From a checkpoint of a small transformer trained on Wikipedia.
Size: 23 layers, 8 heads of 32 (4 for keys and values), vocabulary 7443.
Architecture: RMSNorm before each block, rotary positions, no biases in attention or MLP, untied embeddings, normalized queries and keys, capped logits.
Training: 326M tokens, 9940 steps.
Each number is 128 + 32 x the weight over its row's rms, rounded and kept within 0 to 255. Layers, rows and columns count from 0. Numbers have three digits each. The size before them is the row's rms in percent of the matrix's.

# up: layer 17 MLP up, 704x256, rms 0.0729, rows 128-134, columns 0-127
# down: layer 17 MLP down (transposed), 704x256, rms 0.0648, rows 128-134, columns 0-127
# gate: layer 17 MLP gate, 704x256, rms 0.0758, rows 129-135, columns 0-127
up128 095:124115170109098149088156136129150140182183095144098105156150140112123111163081146132106123160091140128180144153181109151153095131200095165176148145148123134111104183105122111085107159159146098154165133139146045163107094161140122112070142167164111115105141126100155146084170136163198099132135101071118081115133163157135154097158110100060144088135110170126080049092163175156178152074159
down128 096:141128132109144122159171076137110121137128111160167167128170117157140246134089108086126147139161089130125140127128135154169153118089122191083107079097105178136116156127121102179175156150166140127092093152112211198151153186113130108197059115128124101135143127089123101098091140122088170157100126097174073172163107145137088168125094129149138141124128070153115060179189126154090105104138
gate129 101:096082142118061130109075116114191137146128131123144137088118127105131098130120132075073126157213079145133135144143145110162081180106168137090094144138090140107113114156135082120130154020141153172114145158216113083139136131141074087127056076083145167107186137119143110188134142070076098138112101094128096148087096102135101096160137095174135118101180114110108134145112117092155124127130
up129 099:152161106110091058107106120078146155119088111112141057141052176120132124100137136149156122192141152122085120146111171112135135099086111155163168136103169185095138081090108157108123136161065133132186136117100070153110085173117152116134139128087125109042139078155125112185142127129074170067157125178088162123125122124139130051081142148165123093162115109100141106144159123132140119151173
down129 100:085085143147148106159124105126143145136079080076119141121180141149163136149137127101151142175142120148105163109136091154085140083129101145176141105140103139144178099144117134128155137118160118163109147091192148118162154123057123145163151110130085182094173113164088176108087095129091063101142068195178112156113125135095069244094128078189119153163149151152138110188185099114111098113122
gate130 102:170140152104168127125107109139122108132137107154135127079128211131086098108255181173102094175174106142172149119112095120088132134117124145089099147164144137126155103132154103203093167104124115177168131093109150187135078135126129108122132148149101095108133078095113072110118123119123119181141167158128158122147176116135133136154122171086133105140101142126161131152164067108165095124096
up130 103:150097045158083146147124063120136098105124152175072118116080098151168102137153139120171125121130141161091168148152126115168139187089109093184135146161203125099169114071103157142159144074104166190164122113090118152142123155115117148116173175183129174132191166075146122137149161124139114155125134050122096111123071165094170107126158088176109102144111153116126137070073163136103121093080
down130 104:121112101109101107129088139176052095109139105134133095105154157123164127144072136071182158108163062112114122151170061136140173155091114149117094156141109156104135076156176087111089115112106063170098089127120056106127142136210188130159120040119196066113185102079111144111053126124141067118187144166145151181085097120112135178084170170160166109090088145114088145098098092110141105098096
gate131 101:079161195129144132110146149099082143201066114192105088131087122139134080116149118125168196138113142183150105143118137091155104156112175126128128138181158127142145053125174129124115158109099158157050094127105099117098151101135119094127140126136170138123120145136150090097139174171099098127160115103105045123113128120081128101145187142156148114140123109130150115069107173104141096120113
up131 104:131129106140174105128124090154082137115130108160192164101185145094079112097187106147110091137120119175151060105161130115086118063122187108119096116097057111151129208121148211107058075128129124116135154130118172123174157119161116091135148098065084117128055202088108103117125101128143093132121044142138150200110178109105149163173118151086149150098119153183161127138111116148158197125136
down131 100:112191122114102095128155138169162129171181096173120182136193155142112124144097105120091134114133121131112095108071167170106116162114166151161151127191198131167102100130148176163076066121122116107095131126201124085202089103180140092187165163140098164095094159083080151086212136120171134162085091174139146111120148119111151131091166099087133128142099182133130149116152151100100192117129
gate132 105:167055130115127133139125125142127139110104117144119096129130117161125092133128182123093159097098062146113122176106124157127092087134145145171163144123111141131101104142107170113158124147075097089160160113070158101171098129140085137145169113122119110121130103133093112143057106154053159155106173159085150144141110098127076199099162152101114086150159143123167184144125164146141075156091
up132 106:082093133134198124075175170114074182114164164179148171159119138086160128131133164138156122153142120135166222153170140151141084119145132213155097101156195088148071105076169137103158118160098133134117100167128098075098113107092125105076062093183111079118115118113127081098106086129182135161151165136137083160128156144086105144147139116147115129113136164122151199135163125122129094165096
down132 103:135131127150136077098083141093134135106122147119162151156090146148114181173199088160111123118101152154121154112144111172109097166142139136053139199110128039095182124131146153191150120125150109165198102144138165121097166062144162124133108121085108160130125135143122151116091076119144107126171174104115099106123142074137188082173097203107102117094116093124138162125100124091082125120109
gate133 099:068136174065123135118143169147148098143094128122109174141138152090121100210137090166146182120060166142193167069174078120087121154109123138214095112131098172111154106136171131102082129160116159123120100093160120136136163074175108138149101114102125118100096105116097044110174235126085160167121122157089124075111070118160108144137173184121094168140104078137092113125146136155137067098103
up133 099:157177164174134111189106075092176141101211114120112110136136162134146099130089103123151087141186147125066149086130125184094155111119115075133184108151139138158091146148122146136058085163169117154149080142122099134190093148188169079109163190109054112120105151125141070111124149091120187133152125133160174182091188148120140125155140111114076124110162156140080102121107062157076187066128
down133 099:098134145109153124101097091099119164093119160109162065097128157100164156067109079114121135082164120159095151172134199107107129132120138079096151170144146165122135131087115145191068154132098184149150078152136105159133138095150137169114064140151117110165098074120150176141111092174164120114106125137143168176176159124119136087123089084128125128095118140117126171095147090153151182139104
gate134 105:073119122105127124098090140149160132134094183074140159120116110180130099169151132143124082181026154113155138140125109153138118140184109103097120161101168123115132098123100129099127116105071178132096184103104176143103152133104107108141095100164127088120197087160082134246171116135143150167118096077119123116150097107160093159145104164106106066111132113115148179157140121189135096202135
up134 100:106130075084084073102129082118118159136080077133111188141083179101140123072066082112151204154140099128101149150128196130141114163165125151123148072167183125141144114168122121115100115081120082153115148129149113108087101186079103156074095138139154117053160103088113127095063068126065146054137159079136168130118145148120212117133162105109085190175166133109123233123090145113112091160087
down134 099:138102126064133162183149185168107145114112131128075096095139133072141117129173126154166101117120120115124115134135139099118145135070122088124149123147158089123126165107164147117144105092078153153104129075085126154105161118095170110090211215135107092149118179144184153112119161116166105116162071145128116096112135164118091085152054134148071080101049138117134111147167106081150097101131
gate135 100:135097171132161124120126135147131177176150121134095147079112108094130069128105183188161100120059165162128088163184168083139176148138173150140109128128101108121145138138139153139103165101094108197158175148126151139170111132173119179183149113141116108108137149147146155126053109143143126144177140150112082134101119148154122171108136131144112054095101143110066124122139131121110124164060